Part of a small language model's weights.
Architecture: RMSNorm before each block, rotary positions, capped logits.
Each number is 500 + 40 x the weight over its row's rms, rounded and kept within 0 to 999. Layers, rows and columns count from 0. Numbers have three digits each. The size before them is the row's rms in percent of the matrix's.

# up: layer 9 MLP up, 576x384, rms 0.0604, rows 419-453, columns 128-255
# down: layer 9 MLP down (transposed), 576x384, rms 0.0469, rows 419-453, columns 128-255
# gate: layer 9 MLP gate, 576x384, rms 0.0598, rows 420-454, columns 128-255
up419 101:503491527524512462551502497528496516478506436565511469556589494544467562545483547516481499491555468586534526483511601481498522520508473541431514495419536564482528472538511600509468554496463432493515486544560531495517445475486488407532560486465474549456567467522458467537537452490466603483525552549533487502543519482470515467437506449496446484505540464464477501534476531459470527489485
down419 098:466556477506557554532505524510514512496521475442502587479471524509526507552452533508597517495528502438500566544448478598514517585465446533513453494492584515489476517552437445505497494507547533414492506495476525530489465484543542475498543520525515515530443486526521432521479490530432515516492397503642508529431553495451475520517405488517488502552441438353452493509525473529543468510515
gate420 098:440443467501543511525459528474497460511417471580508435485476513547554502522538455483481568439508497523450480438470465501374535508479409504519523460448530478532450599448510492549509506411504553533543471484478507564468551500464505563459529496500467512569507511526558483515576517488458498576482408452477537514511540469500463552518431532496484462468445511529494558432496490467570536489477
up420 100:537494523505556470548524490447502528493462531512472496544525519496563499457542550505525481467462508459504488481517566486531464497487509490508506568432471523474500504510536453497459473497524502543527512541522517446502540507558489444512538525524530532507495467497522443460477461543435444541472475530420397527413478527494471505509533482548462466475543521534461517504498484508466521488511
down420 098:521541528532488571570481534581531462523479425514459506533472522532569466455538514482497510506481477489457513443503437467438446549506370512453534527524518436456505486506419513561562458505532487502557515512484559495449514540471593496524479480480439540489538500494493432551520508568460550521552477503502571491526515567506518452494537516529509529540459525415545472538591496523526448483577
gate421 103:535458505509558464471497494493515503492469503557475498414456492557498498517474479491424506560511503496510490530521480499530472490469466529516552505496491591580512553560535517429508458488469421444479467482517494482541532499536483510497514440512546478500522596520456497507513461515478450476566463489520512547502500479468463445462534517521497506454468517546412496473567485489477555564522
up421 103:496542507485475468507482583568464545539487544518520499483463483557503541485515486457507530492515440458500498502510547446377460464427467603432514571485489514531475530516547489437520518487526497471522504499444518486488492423494502506448539471523498566556553476504496516540509479531528542444540514507506489513519510531465568564429534495487558539501496514580529501428497565475459509505550
down421 099:516511459474534528453442479523481475399543563504565524513489444494525444505491501506435503481559539552573465492443432459564536501517522516483466464541504509498403513549483484342443538518489529557606516484489479451432461587559449486515509496520458493491496502532489491528474486522483529502461488476545432494468591498522543439522519467430432495480533513662453543431484537479462477447541
gate422 101:528529571535499465540515432494476568552557490492463521455498533592419541453530521552515492439505468555554461492502509564466530541504489530538423469492418494438578432496486562507516490557513480492508500542513515534526520517521508538516586489620476452526569569490432449480489481462454484547467514551468536465523532447520446482513436520486440532536489503506481529499520581485496448449492
up422 108:512501531444517453485557484548557418568473585557479519485517493493432542555487463442454516512517444558540512473425419516486466493476495496504483423534518456426567469529470462385516494499569595449470512525547514463484466567513476444519469510527498632505520501508531491491490443464443458450557519534506554561463402434502469531486485496464564450475465516557510480508541453458498521539493
down422 102:547533560472445471436525502538513476457474439518495462538495484477495460479473485526470449534466555485516523467513520482449475498469502499415468520509530516539425501501506439565520461534560511445496472454481625457472535491474510488517461464415567507499452492485470448507507564470555510540490521460491483439501544555498520467440508488528467527434549498450480520539503483539518422521469
gate423 104:507560499527508571552516485522511558451469501465474476507501469581505456499457491477488531499510518525501447504491433515494453526482548515514442437555405470497566484533490492471474530466521500505553531407529514525543479463556485495524500521483446590470544495532490554484477519451539511524585510466538530449555539488524546527562453616517491468587508434476489519522517497482530535482460
up423 100:509447470519530482527452524536454525610506484514419523542496457540498526558452439484495450469579504415500541507504445443466485473541480443524511493495509510486503511535500568425510436552474501553567518600397482495426532552483498532511446506462555599483535505523473483499507504519508478516522395491540493438488538489526486445486424553483537481548551484529471445482411506496538517539507
down423 102:488482460482527509425501501532466505522514546432505405544506564539419485460542482550510522518547464504535486452450566483458484430532504481533476509560407488514480610487505410512480509521435449516483428562445482485502603529521484553465469454475469527547549542479498543449464550558522559508508486420438513541491494421445469472431461540495578513547446469594489518540505465544521495548466
gate424 101:471535494434467508468505483463584511507484526502496546460512536467527481467524584512434528486542521533458510536483520404513518458487449539522520527473502552523539509478453391602493530457510444442501473549497500441568466500509558535439531437422452435488552511470435504560587523540542521468508507412514568464486570492483492458514481547512493498546478467564454553481504485456516526463525
up424 096:500493417446462522486454489519558472541467508507442502498447537473542499524525497496509478576521485519455530589522465479517475521504531486514494416524423440451508484558519532568484445514482515503450500556458452516521495518485523488521495458494502418552461570471484534488416517475527482540420437536561487501418504525480524547496549511558491551491464522520419566556550452476558460502447
down424 090:530553512484606490572519471485562495479527609457554491467492496532541472512438531528551529444542462497494489453536512506543499496563481483484507548462491578446496533516515491442607503593496455531515595437511489504478482498530508513482502477487537485454551568457520506563461467490452425493467539522511545498509439526502456528461541553420539500502587528428454566501467575533474559472476
gate425 096:434470436500465441534546480530550454520404539540529557510473524523475461452472464398449542444503511615547447556535482507513502526536500597451510608470492546462496496520479505522482480517572552546431518548520466582502490478449485465502495523561486520501544524502522435487514481533386498508491474590459437518545490467477484452538457473442541445474494475538509474471536506496490472454410
up425 101:478514467493515512536462479517542531519427530480569519551434513502400545486427534504472522472474482502555495510489522531537442518471474377573486560435481537452498461522513513435494497548453479578443526498536480543460488435463546552444483530472539497530437547509524499430576534568539513483473473466512479405502512434525444553530447530475539487518517537424460488494547515471418561525492
down425 099:487495567535503518507540545503562538551451545450509500518569547461511552513479566547517524456567487487458512479515553482484520514518467535485431480487516522473551520488457441528499539481536483361520569518474470513442581467472539493434464474502421442458446509472513465496515493554515515490472520501447627408549397482498565515537562521581505545438472542546481585484442569499489462527516
gate426 100:457452581549451467497580499477541470446607495445518479487582472445522553502475564548593564389477526486496471448434535584462499460510455545481509560447437527524512471534437489517494536502544510508577550480419500502491510506555509469497473493473442486471569444460473510550503486520508466458469456517529435499421513535575521496491435496529566459544537486433511503450561535487482501574516
up426 094:457510522434479467419526545454569492551476474565472516451493517489402488547484437498522482540502524507442490523542464580484438507509494504473513510531501480498419539466482537491461445493453574505554454573559500567438589547562465524486484529511494517511553527548531500512475472423548463486475453488429494547488483500434516488602499532482460463488459485463511552499534530550518514504577
down426 099:552421476471519553482469555554473541594437543474502444457489570509517501524470482503484502526495503481503500527535469548513453506551510551470524504515543483459501477500467465492477455431425517464521506558513470527485562467451548510457471437545480492529456483456488503496512463515535537449441522462466478564554475474494450484503394473476605458487462521540480508508484425495500460468614
gate427 101:505477569501560502513552505509515537512536517498503494517567534469513530496455518543567498454445507587527575525504561521450528527515576456483555478547517518513520547472546455519483563471484554507535492552513500485507453500582537513568468480483482518456474483409423500553514476494525515483478506371485558520433537518572435476443595535509545459533435441542468501474449548568510483507510
up427 100:541550520501557513616532459452532522519487562500501479483480500532463511504497513531540530488489484471537550499473504503473443507479435491522450472457503460539519462446477456553500509516498456515468466523483512493497482554471476495488487537443486483483505531510509507472500538530419504496461538548459501547535469500490532535577568516467480488449514495527540491537509511485595543523438
down427 100:505508545517452500513485538459458533466513504547510527495503481605479547545460445489493566436489556560505549467521541480522539549419405513465557482439504538484541498390522478455466457545516533542486474489495501433546508526517504465472550437459535488515467489458556453480531473450491540591513493468513551478484487565512508470559570507525415511475527509504510488495490499490565500524544
gate428 098:464451508419446516516409445498515469476401533458515446551517474515522464465491534465510502403522511484477541533522597489491575520496473486523465518502491554492491463511476553527523534430502511532433596562524465499541443506472605477583469489484530499541485452440544516431547532517524564453483523461523484553522540419521507505476532460577471502459460509573510453447423504555424531432511
up428 095:503538484405459536507528509470570468486438529448509480553513534559477545492511486459495445495520521515486522512531529472486517470403494507487513495508536404502521534532543469553453552520522619437511500471452475520469383428478527546529435495468505479449477551554456454465509546493474548495521514538555493471549484458584473586494548477534514471500562598461487468546528477599530498536480
down428 102:465588480510444515503476433520534460463543452478519507481571477527471445537501620447505488455415477498505489508485452528477519515504431526510451462562534483513540452539508523518448477480491550446494524480554524499519503458478549473565500466491530540503481493467470521453568608516525540528541471445533504458516503503469516497532510467540575457566541452560525487473511445514504492513531
gate429 095:500509515501485531471475514507505464503529438476524459503509542567516506554502534494497489482498502493492439437518454495443516466464559508530513490502559513568479457461513438529530488457497528542443559420494519482498621485474480546487531446615475498512427552558557471514490496525496487513501408458548530473558494456525473526439465489567518513499474564494523496485471576497484530463510
up429 107:532512458524510446414412525491463468424457520500457483564593487492445471484536458500449489472538560474533479508507490529540613485534497392491509449472464513475509526474478545505504547519552490458494455478589453543513498424532475511479522460483551521559526522520506625515505481485542456462430413535508463537459569455483506510458572502505528489504529503470512498471471536527548549518436
down429 103:524497517523508556433513504557573555589506607521487562434451438487483620487521461535472557540484520443516550512503508476548480535527475548487541439547519457465520524499478501464438508522592499510491512530517484501572455521550539534518498525471444531491506491533520502514513572424480524516561576501524587494450560532540540564456470510502561449501460492506546460469482524426568445470558
gate430 100:512505491483488566501526527523513508496511496469480462470517521475467462455509575477509463492497589477547525514499514532536508481445449535497548478488461545529424493456503474487420571508569450523473563469439450446438500534488435535436521510567522441449561561446448570511566475519439468566483499506497516498461478436457489483454468574514542537499521548546561526509461443538493535586508
up430 101:441484556501527458465495461566461471511513463471510579508559468549505501534400501499572446531519524508491549566508556532585538479379568506496479499450481499460401516560594412499509437519508503500450515568494439497547558482469543487537510497452550452518432435481495544436558467480501497514460525499451546470473465523493449501524554491459442499466523507527450501442504553545556554505494
down430 101:419505443502437503530497501579568550459441518500531562486516473432499531610493469455475479463548543510460441499507514521529492496572530491516407499483504524525482486553475510527498454457512500471503514552483460573501551484422510534544510482445532475442420495553529546514548571507545486574487511455575495578465441560538544452520595519447464482518525452468461484478479500434511543561474
gate431 100:544477556477424521434520412554495482548476540592485511443450536545519502540543497583552560515491575420445450470427504576515512482482535478577471476580560558533476424465507575526433499523457470436512530504480421464471469444507431592473507504437481554482517487540485532474503493522494466519520492518486511526522537469531521563525506512425474550498494457421502579557527512531426457539471
up431 100:532522480472516511526543484457500504557556544528544573527503448495524494407432476413488449443472404462563485541436515506491549426518538483517502454483436464481569548436541448532482493506547519458475486460493525514467526497504549468491494484525516513431521516524487554515456500468479556582479474471506461540474511513535478393540541459470514436475452483521393524485490514488523428516519
down431 104:466540471521516523537491547523486430489504517538483475514480470469468577515507500463502573535495453556484473513540487433519511460528518478521533517497488527531508497466491499445559520521463561482464508557525505552394532522401496460514500510458500510470428512504504478536456417485533502572466470550456548489545495492601453462550533449531528483531499521417522510540515526481500479451455
gate432 099:509447470559541514559534510524480572518458444507536437513532508580501465506468475516558535524478448471562448521527489577501499499482437510457466510543538526573470475447473476468464505522485543589537535507485529495533454423442489449447460572521528454513534532496569536472584482474498499501501517447482492509425476476503464537546519526448437437528474455501441496528486561486504492466473
up432 100:488506549489439471457474510496511467491546554514523448450450461462522447594484459525505504537465501497452470555511494522458470517543487511489505494419457478499498459449527495548460490499496471515531447441521507587498574460517496545451527429558565502419488459502433503528533541452487457549519487535521447526513492562518589511460573567555448470485484445486492531558468525472485479477526
down432 100:515527559577456572475488539419492516606526543487477599515458498576508449482457538475519489494527550499513491487517451478501493551444507505421450444534484528491583486570475462491450520487479477539482478470509497572581529496521483557541512522487547467438546538447557556494513465474515511467535485497500480424501510469480494503517456531491555545548521508486603443446467542521503551518533
gate433 105:511404474549522572525529479579515472542551435516506505535410484534552478475478481538488465376486449501561599416538496577438461540549522545475527489501557544506545526521455534559510545540552481522488534486452491478492482508549524509478487514528588499504475524551488554510506505454460522463538536505471502526505474473498478483582457568524486486553558482534487462478530480497433451593495
up433 096:582522500515496586459533490512536479564390529499466411540529529484502539446558476432528472530516500438494565392539448460512510413494508445545549505518485496492561504521522471518515456500501522560470544468496517498533503508445501424452621504444513475501518527530396465547521531471481465510437439496484531491531481442512494536534526534506528457488533515479496495503482468454507472462534
down433 104:466524529482471507485497521510457520516543551469475491522484443502473422444532568536523478478560561597543482493459500507507517504507498498501452520577500534554521531566516447457567499493487476524456537492530478501568469500404469508463505417511480469499434507517526558575533587458501587604489524512451457522571499457468489460536432462547524503557482537471476501541497520526547540530450
gate434 093:534441477499486499509540547533451523476497477524561500490474558517524597482464482426446485533531500554526575502563469478455496531581515536474495515535545476395537456532431559508549481544463531524471519465509465516495483569484534506487531603498479499537521463569521479511493553512517406476487367538488490481509520436474554483571530519472432501491527513425492531448498453515517451511529
up434 086:494511532471503454515525524529441490486482506410504503502442553543457526437490476454514494516440489470540529489476402479455558515446454469449479491415575466488540504540488448515588482567554592564543492472478442485504509508508461482452489554439536537484461464531506508521543532511508510475522522539499551479530528488531599498574494511461487425480522499465496481435499466521486465506457
down434 101:475503508481520510486489535484494480487453471490572547435563534456536480537488528479541459468451472514418493468468521502490519540482567434505517468441501469480533529548479513496548491548505478503451452523536497504527565540557511402515495558505510489500457488536494533510534507537535438526502534576504490465483440481520526511506516518466469488468543457458495485458453478565537466479447
gate435 101:503429544477438568530493580484481527510549486562468480483491488555531522545492501459503520463478534524445469535553457571527464528554504430506516507484511521531463498520502505511495498502500531440505517509496451471519494507555489404494540507484478514529552479541543554509498483464441529497468472549487497443586513450522557536493524478417548512522479451449501543534506568509476421546482
up435 104:492471549470439547430567471520460448509437503531550537563471481470523511501573524419440549428447503565533471471507496511471534535527531508521492576478438424560494533483561480502476465462461481504531507502529540484478497417449549427514535429382487511512475533544508505393502512539537476525566549490544422494565562541484534503507497401478468531440587500511509549537507546499514466537557
down435 103:486481544561469588516502485508500535457481559487494509585445569528540465540511474424449459450447525481449479575459503528448499505420484443514467513507461480549497463530497504445473493493536522469494486486492500500482513499508488482522479503459514455485473465473476455481550432552493512562482499484522460496435544515506500457464526454497482567563541527404535598485466464493439462548410
gate436 097:504498469445516484471554512556474473501563489468506530508485468488534494497519499571526502500457532572485427493470514576417499501520454464536399465564460465489450434500492581413529466489484462532488516574418433507479506486532521562467462472455541446487521438494502472537495453514483482429470496494528526512552491501593469508505502548504472512499478549493517503492495420524560522549539
up436 097:577421515504454474458500484497493493497451520524528494506509520545478569537482491528499524421422564508578472492488478516447429475435481529495471438508544514503479497491414607536541565551552453563485550494521482440488541561518539451447550454511502482496426515492478462510539521532498492529557524509525391546425465472524528514518523432508483509481500587417525475471477542536462509435520
down436 099:557547444484462528487565447489545548417438479494467497475451545560507482480435484510540470442574497453486500552515526458539495471511482522529500471549466489597583563542554473510536393513491563518543542545576506510528519495508504531440537479552485490485493457487463517505503494496475514519494444524498551504433486496484526511502567454569522546498527471467446451510514532500548448548443
gate437 102:522494601519464443495564512526518544499456482505477453574474488510527534464524520493537499475499456502490520533478489556498459545503595542490506498471479499474448531433434524508488532543464525445498529497468557577521461508465493574402483543489495499504475488514542504517437446527446479527514554506441530417504473564468480517508509533449563533539461489466510450491484516514511511455536
up437 098:564457463527446481539490540437493450517463516556490489493528488498459453550535519489529489508530490490458542542528467501550460473448556506489476516459453523480497478476535477529474469529520544516447573505492464496535558507522546562480541445561527401491506497466594437525474554481500474445509552495586499439498476476484596454542502529510549526457455494458522538493486492493499545425477
down437 101:546537617517504532519518521520479454453447520496484521515517517449540538441577449510425404477439403527480537500502457523520501497390513595509550521547503544442503541460503450512434499523473575579553459503546521500519509530522514553525480556530492466522504520519524565557450540489436496524455547458568518455562465488489464472549507504540534529541514518569594535494515515560592460471483
gate438 094:479468506527503490496540545537520517493484513456547427495460495551455527437452516529433542501542464498621533487577525489558486474437564467546466580474476458489474471530475485515476462490502489548474499559505507480452472456456506475558537551544488565483469547549478552560469519490509457494454516538423452464483507495481485504530523523582581534488466410503553487506516516460504478488521
up438 103:484534506497482502492493490510555490590449487497571497528498523554557472482431488507464536521442404438454536533565483507579523519505445479577502572410415473434543542501488584518484498480513525521508482455558475481500484533471545492501464509526600491547502480528530425504486501481526482488543539515566588497486455532437498513505515508499507483490420454530535514490443510529452491506534
down438 094:534510504514448494548502480567495497386421512494497497483492544463575494442441463511511474414484480519480470417491504461450485564483496486502517474528530429445472561560469504530528496572467459491467450460501514519489517497568471557507517448514433434486444483525503436498517481530447507544509512523532430469470524431562537497484441471470478460463543466440440585471465515513512495525514
gate439 097:497487510491455525565527472508527486512581506485492512515468484449475452485572460498643520497490478510506533565539548527562436502452499465428514542476519539486505487492468553530558496516519517517545531490467463507506545541483492477429490477550524497466501503479474508550483546566476495459531478519544506487517468514469537541537450515497553498532452567539474457498468526427479509456518
up439 098:507473516547491542485469479492538467545510494577505443505467547514538503500505482609544552481519515520517508437500517462476471474568497504474532510557492383528580500495525494475504493504504601501509479464441522445519517521581488461474509520516487481457456498497502529479497500447494539572455410487471512433496516460561537577416556590433533475555544474521551488557521448523457484480523
down439 100:480489503511539473591510451508467476468447530491579566529456513501531472475510566541542509576480512487512454500516485548491528522528456515423500575418532522565511544455513535429460531443527426592478419563445632448514375423505504508529523529449512514514436463493478491525520549477467395540435489500563528563548487489541388454534513484473429563486510468523595481556510474535604482500449
gate440 103:540346432458481470533553523521455534569467552498495558566531489451543486479525531536477516459545480469503470488609508499530517521535478470441449425442485424479535473537469496462498478454560480445445495560523455414525496449556510505457513490459484537450501525520495611429504475510490443511438551526520518463573463561624471445450483482463591506493396480549484549507538489491524540582531
up440 101:514516532549489454456418472524489434542484480505504523444474476506500528465469532514477510526447444500546532520541524522459496524490471474490498523510503548519538448434461547568500418572475539535481532459557579524502494476472523445478465513518525520535488515505523506480509508543474528489560510437482430527431483531543555548487513512418451510478470577463420507498580439483556475459532
down440 103:470555422479477535402512518454528523476439472463561472532473442554564535551465452496536490507474435499476533505507492461527534448505400462498519564502487478488468573559530507492505536506495575543504441434475447461461461530477575520483528562539498499391496455529532543434487518540481496456475473454563498538472537515442510566420470553482532476544489454420527493579577452450504549460542
gate441 104:534523498505434434521493467476447497535598488500532541485492537534522564419517490474605554470504437440493432462540480531491580472483525499514493449558470488436555485525494467513510513540568424425508510565512474534501456573538450510455511496489559468529489502482444549478538485464462584477524468481467447505528448479536490504475506489535471517446477533507536527514471578447594551513539
up441 110:520466551459533545396495517467432508419428418493586449521506500461456556455512503542533517522563528535454450489524551438545484509488507503515521521553535552481492487526547468500444526507469528485498466509386446475498494493479457484561467501465505553504433553523461503515484520596472467402494465478495559571587463462495496497490537471475477530456498408422489470501479483468499468498466
down441 098:482520551577505451438534542501481460488491469494480558494520511479490500547539517560453525479566500557531430571507541505452447573523501468539581497490499417511498457462581446514499502510425554524479444488480476523489520493510501552532534520454499526525546533520548533447428477525470504497485531472451486573536467514511466490593456480522492460460469449536500573473420488508487530424451
gate442 102:583480480532437557475544530440500514569520560458532538516470522457475543450573522540497539552507513507471486546527452470519471552480449542484535476548438487496504472470526471529523509488498468540474524516555460469470479482537531506450494499490505509399548496464500464513496542522448490477477526502472494490495410511478541509587562504501420510460552519494520536467549518567538519448545
up442 102:556599473496433495515514432544562512497484517582449470462502581520455515455444490450520450518515498561478466475544519475479488471448492417500510525517458509476523449514518508425472494530545503516486425533542435453458523507528463533428535510556453496489558449534422521457544526465553480535509510585497575483460413477586502457475485517503497550492559455591516499555543550501567512495483
down442 109:600521505533410546425529508487412500457505492513487528502507536380420513511524553533524495541465529551558521532547395486477529568516426489481503494514476541541516551526467491469532436471491495406535477505503516479519461505420485514499498442500542541428498413493462482474511561495467518544552507488477514474475538481550469472524575543444560487562520459509519505517624479501503556516406
gate443 091:545509478541546455522487502544468482499542526477448527480519407375494465459536532483563424460526476511561534508519487521446453518537508560536501497522570433525508440504488415545467479541477481534423566442501525512438553491504557502489469511536475565578539496480450465539465513599567464523446479468496459509487488479530507453602447557459612521575446505503505516463494485506486544489492
up443 098:544537563501502501435539538459493541523497517491514489508504510453446551408564440538516478497350525540514481498514509500474524450439470435419450467430505531511504501535479575491519492464554463488547529408508546551544506498512481472481485508518500492502484453395504483424481513474501493508509498541507501469516475546459561516499463482555482501507553568460520460467479570544525487471480
down443 099:522478418421520470508480512535460502462472521487527544486462557506498535592518440500509551531527487469517476541489537513557481540581444563543532463496560528471554513444539504544508513416478525562453449508456551432536524441505492520580534508485570518509496429582511485493558532509439463528458483419477500497587475441496492497470529525521472484485490498498492566528518520493503503467502
gate444 098:444587485435484478556483424508532439489500510496460508545476491500516468506471431556566536500489526573541488541498492515555415567515503472462472409476523491497497434514547410526473452504536517553482511520465542489517491459533506634534538494484540525471523492502539524509527510437521483508469519497510521431570530532470500502401509471461497510559511483556494526570451493533523505557515
up444 099:476507466520461465521477532437525526570498504506452474447463562550506495451551502510428443417495475471526575454444506518531487484470472541580517493464513478522485527491474520532532439449426521450442486544517508533493469518463482566508488495460521473468523579558472491526537535538510513547591494515545461476475502525474435550555471498601488567454536477483494522550387565483509477571507
down444 098:563478490492467540614517537444541448482494475521557482493523455490490543518544474448573441457535534465512536489565496548461527552513493465518522552496473550429453461490390468438564535487581501489521438539521508471475505562497505454512498486523504509520529557523508468457517498539552593564540498492478487468464499523549566496479574482543526477479508502498457553479511484467502521497518
gate445 099:452555524462477544473522508524526533538514534468529533502519538513458469583573514441537483457525521556593525512447500510467534453553499538460441504560487504457611426529509451519520452460532464574448537586527478500518544558490527482473530509478514546510483526528460506521510440514493465470479522528480525540481511479511440461590441495528450453499438466524523480477488500566470576464506
up445 098:541446444464486547492505515523538490519501528483534535547523511504591484550531526506504458465539551508533504522466463523506470549504560580502518538457458576452443497558519489395437509448556557482453477542489505456602468589413489506503531451463501476520533559454481512476474505478550425527506473462480466517402521485413507531516506529532486552470541491493526509517452488578601497532532
down445 099:516542468440528494440612509470485508405435513514518526495499507506536529494541470497541510462514489518538489510407537500527478517502470542555528483495544525492524525453577528502486521510457488445469491469442522533496487455458498507497520499538535485380529528494433475514524358455490490469487435444519523591521545558522500482471417553559475504560557511577574512499483497495497553577565
gate446 101:537522488477570541545491492554445566542558439535448531489470490543432406396448510541545551496535445555453481500445467498525518495524477490459493461527539536532517455472425514456465517457448499539573483509569483530518456483474500594497412494452523505590528496505406522471478431524468494471441479522457535555528496511525510476519518542448491511509446456548551443526516500471550477502549
up446 097:431516529436486465537529525482560557535525536588520453516434474423484484576493478489518592458563552476471494436482529627530464475533471475508536508535488494470499479547577438569526512498512526504521496472537434471486526532514484447476461512432492516573512454482488535492493570499439429487461496526506389476575497497514474531496404565467463493475499499511486447547539541557487500482449
down446 097:482559579521495540555455580571494520493585483501491537469540518502475500496533464426570479452483499491439493513535519561499435474523510534485620522514463441582485521433539470569552539569538494464518557498546527536564459414462508484513479513539458525568466425491509454521558522436476498483461462492522434559536512487507456497434506504494469506448477514515499523529539467485501525515519
gate447 101:535449506497458493486524461571551539478560556444441457487416574412510503468579504527477550427469571537521511532454554540441484568469513559506471577447460455522531579491556531500481562576462504490415535535517472499468488459570526467533550513480479512480487520575530460530512510547522497534536526502533499478493545530545500432488487506495520484537575524477549488502490514528532585550510
up447 103:382467547540575452433431518495485575530489539550493512485521488583519511487517514495553507465585446513470504512480497452526438454438421518542421495480489497597516470496451503553554538529552496542487519511471495539508519491540467405541489500460490463542495410487448507568462445515540452517491529436518470511539499484536453540531524567469486479517505571392480406506475538477495432474492
down447 100:445489493527510470466484544482464461515503374505512522480477466516451468602501497503434487508466450476526435500434436455508514443518428504496555434566481570527476458530529420462500460464527495568507480514589525545603489517471582415560582470522481496427508510521523488491503540518484489568474513483456551556569466502511472579468512454512497549557486549510469530483543561478480454551513
gate448 100:534486482448496534466483452477481532488535538476517538499495538485529532517552420513553426511526476506489463544475464628441501447582452556544534520468495540544519460542544445483462506544477545482512509560425478455485493484509645488476500428464624553469531479521514584444397427492502540461532436547491515525473508448492500484520541494450493544538479452524444535570511447481445538461519
up448 103:630509430496550535446504508541483593585454406493518595523479524495494477505497542429451508517555470496547423428481515457545583478533448522487606475498570512451485518509546477464478425452538548517561464451548523483510500475431438525512528439423493499515492516500515555501534497538542515505542538498498516529474493534565501465549448488456526500428554536487452498481447485460541507529523
down448 100:492542519488466523456541538485500432448395487484454495479480393549490515517488488540505490568509445554422511443461439464534519460382415506460466523538482407582534466489512406472494562542518500528511442486545553478420536496428448577440448450496431541533513469525514461490521465529501509474502471543482508478466451483537503484511456606435457498458551500494490434500452520548516528492484
gate449 105:609473509526522494483490502513408465491492473466448436489475499498473481514517537576472496436463567493527476521499544505524496488479519467494476488471500602537472550462549462517501588561559459535546570520519559533462459437533487472600519422556486527535485558563490496569500506492556455525519501534594590526539563492508472488447454527506555508475499533515570477551470440541608560488528
up449 101:486527564444513481487436439451498560521565447489457513594477409482515510572500623512576528499491479588518466487476546542516472454459535465486479516506539489419521516498525488433473502474502474445491518500472467428457516523561455505498510501474501538511420507513486561606478457527485473462486499471477563509502536483517489531511563519507493461571482521552567494472566473468527516461484
down449 103:476555527515492476481501489501446535467453433432489414492445473497508483510496555555504573467498489459446529532492555492465433511528539437546468480398507494528460546491478416500452506535437411534472522470434491410525524409490485555488529582517509533510441495521513544515489442409488497484524454438490454517504450480497503504437471538479419457520459449575480484468482451528475559502482
gate450 092:515556493480517466494511561536514525486483481465500467476450494542494498515438466493559522495544549509577480455439459536470502530495417536500507529422593498461507423494459525494524515481583471496476456543537470497490525485508510473508478489463496507561539455523462487478578615563509461467445474549487497538524499536504440461500445537425511487502535512458527543545521444437521604477465
up450 097:503491465498544523458508475519508494511570498492468437497447498510554494556491485477498473499529494483524545482497529501468514502501476476552517503489502437549464513478508506496497457514497471544533465448540488441425518610458493565437424503449538431501517598503463488475478524532521455548512500491446457523493559537417447480536562536502583425518529459516552424475443538478507479532493
down450 101:448488541472547483551511501519413482499479505436498457458504515510558438493500476528530479502548547537509489525431541500481466505569425525477524517462665492484466487452464510505482471436587550502534502453443469527503457555514549549458455467421410458533558460461475504544497492495521397510511519478487499463501545551526505521487480481496434416504523536369533517528479451514508464538459
gate451 102:491393555555434559546486549544514482587455543449496485484447574502528468487449484552609541515464579490478460493509499472444519495506512507504456509530532483489455420504529498482547569542431509449422507450494527479435447448544584484470546522474512494466528510444479508484513521461560516512442435542510512426531502485503496479534556468464450456476572446457469540516470540522508553498437
up451 099:466581436510595531461525512434468490537486505515472553474574540503468575453524542519499406461496507509527458544558519476450452477439510485547527476543544487504485490505496433428451497514443479425448462535450495526501541504565434486522475482522484508492497600533459510519519484500500513547560546471494535438475488500510468505500463495558556501544522567524444440513528465503485571417505
down451 101:443479480515536464516545480512525538486471524524496439610481506476558467483525472561536549562505491429461540528528496519472538476400524554570471472440456491513444485491531564474532477438553549586535529541451491570504486520537472541487533508514487522489532489441445488445564429475532493470465582465429520472492471490486423536493430571469506490490516503569459468498514445494504530469509
gate452 094:529551510477498470524528533515500590567509422398441469461448522540438496539509479531534465524568531475478447438448404455427460472467471527483526513441483464507512558519481508496580481451499505488438451520579448473494497527474505493511510499530524579539472483565538556563467493516506495485505447492453519491525579448452467504449481474568437498472497526456591471463460452509479517554545
up452 100:575465565514524470469450554468498588507486453444548506507488532542544537559489501444530464485435533476532431530577485415544439510466549485482503519401503501560448499473448495507504451536534530515543518526565470472505493521478495528551432543531504565516419491483540447553488448437543481472460427504519562513460528506471431478528481412510454518481510435507449482574481545502591428501553
down452 101:533432485478435540473534466562496441419471573490484409437534512509502486530482493572386550542462487470506432470575568516467645491446464526534479438519505538538482456505476477458463487489426534485468512503511494475581536549485519449417556489466491494505466445503522494502544460444412461514500457435530514489495500476518445436464477408449592438489548497502410485586462486485497480554482
gate453 098:450487461462479518555503467520506528544551507545407546484463480469552508455560512579495524493497453554534500527524462509446491542508424522527483537551437541496519570482533444513514557512525566409596518470458453470539432464456513509514512487473418563493479437415508483519482563535537477525429488503514582477549508466528508418552596514481479505478420481536533503449559507561490496540486
up453 094:482528498482524515524529489499475493447539535437547487389542506484567510501483513499478491464535517448502477481510563497520509436489499530455456566452476526417547555538513446542522494498473598545528511523478419541501421513533525516467432512452587518426535418461605548516495525505512484528547486543495553515490550459446559446523470491505500442520499493509555502503478527502458498483536
down453 102:531537534507505510518518523502494463530461473513511430476553514481645448508509431517490531519545544556454497475530489512538559436454520532502562580462542476380521451488532453465535490483478507485478434550500521516473443461428487461516503537511451553458480492517502530568507512534454513464489545490473480513517503520510544480492596530497518484469445443619496484506454522522518524545451
gate454 105:527460532464532575528520480447442518501517542429536591474482494489521510531516422427512480533488522472512484517501522583533551499518513524584463528525522515492484481503600556487440495468656470455525511513477468531464553523454485521496494526534458513469506533558425483419589478498532482493482471565511434522469456570498456534526465516483599510485504428497574501522502557410553538520493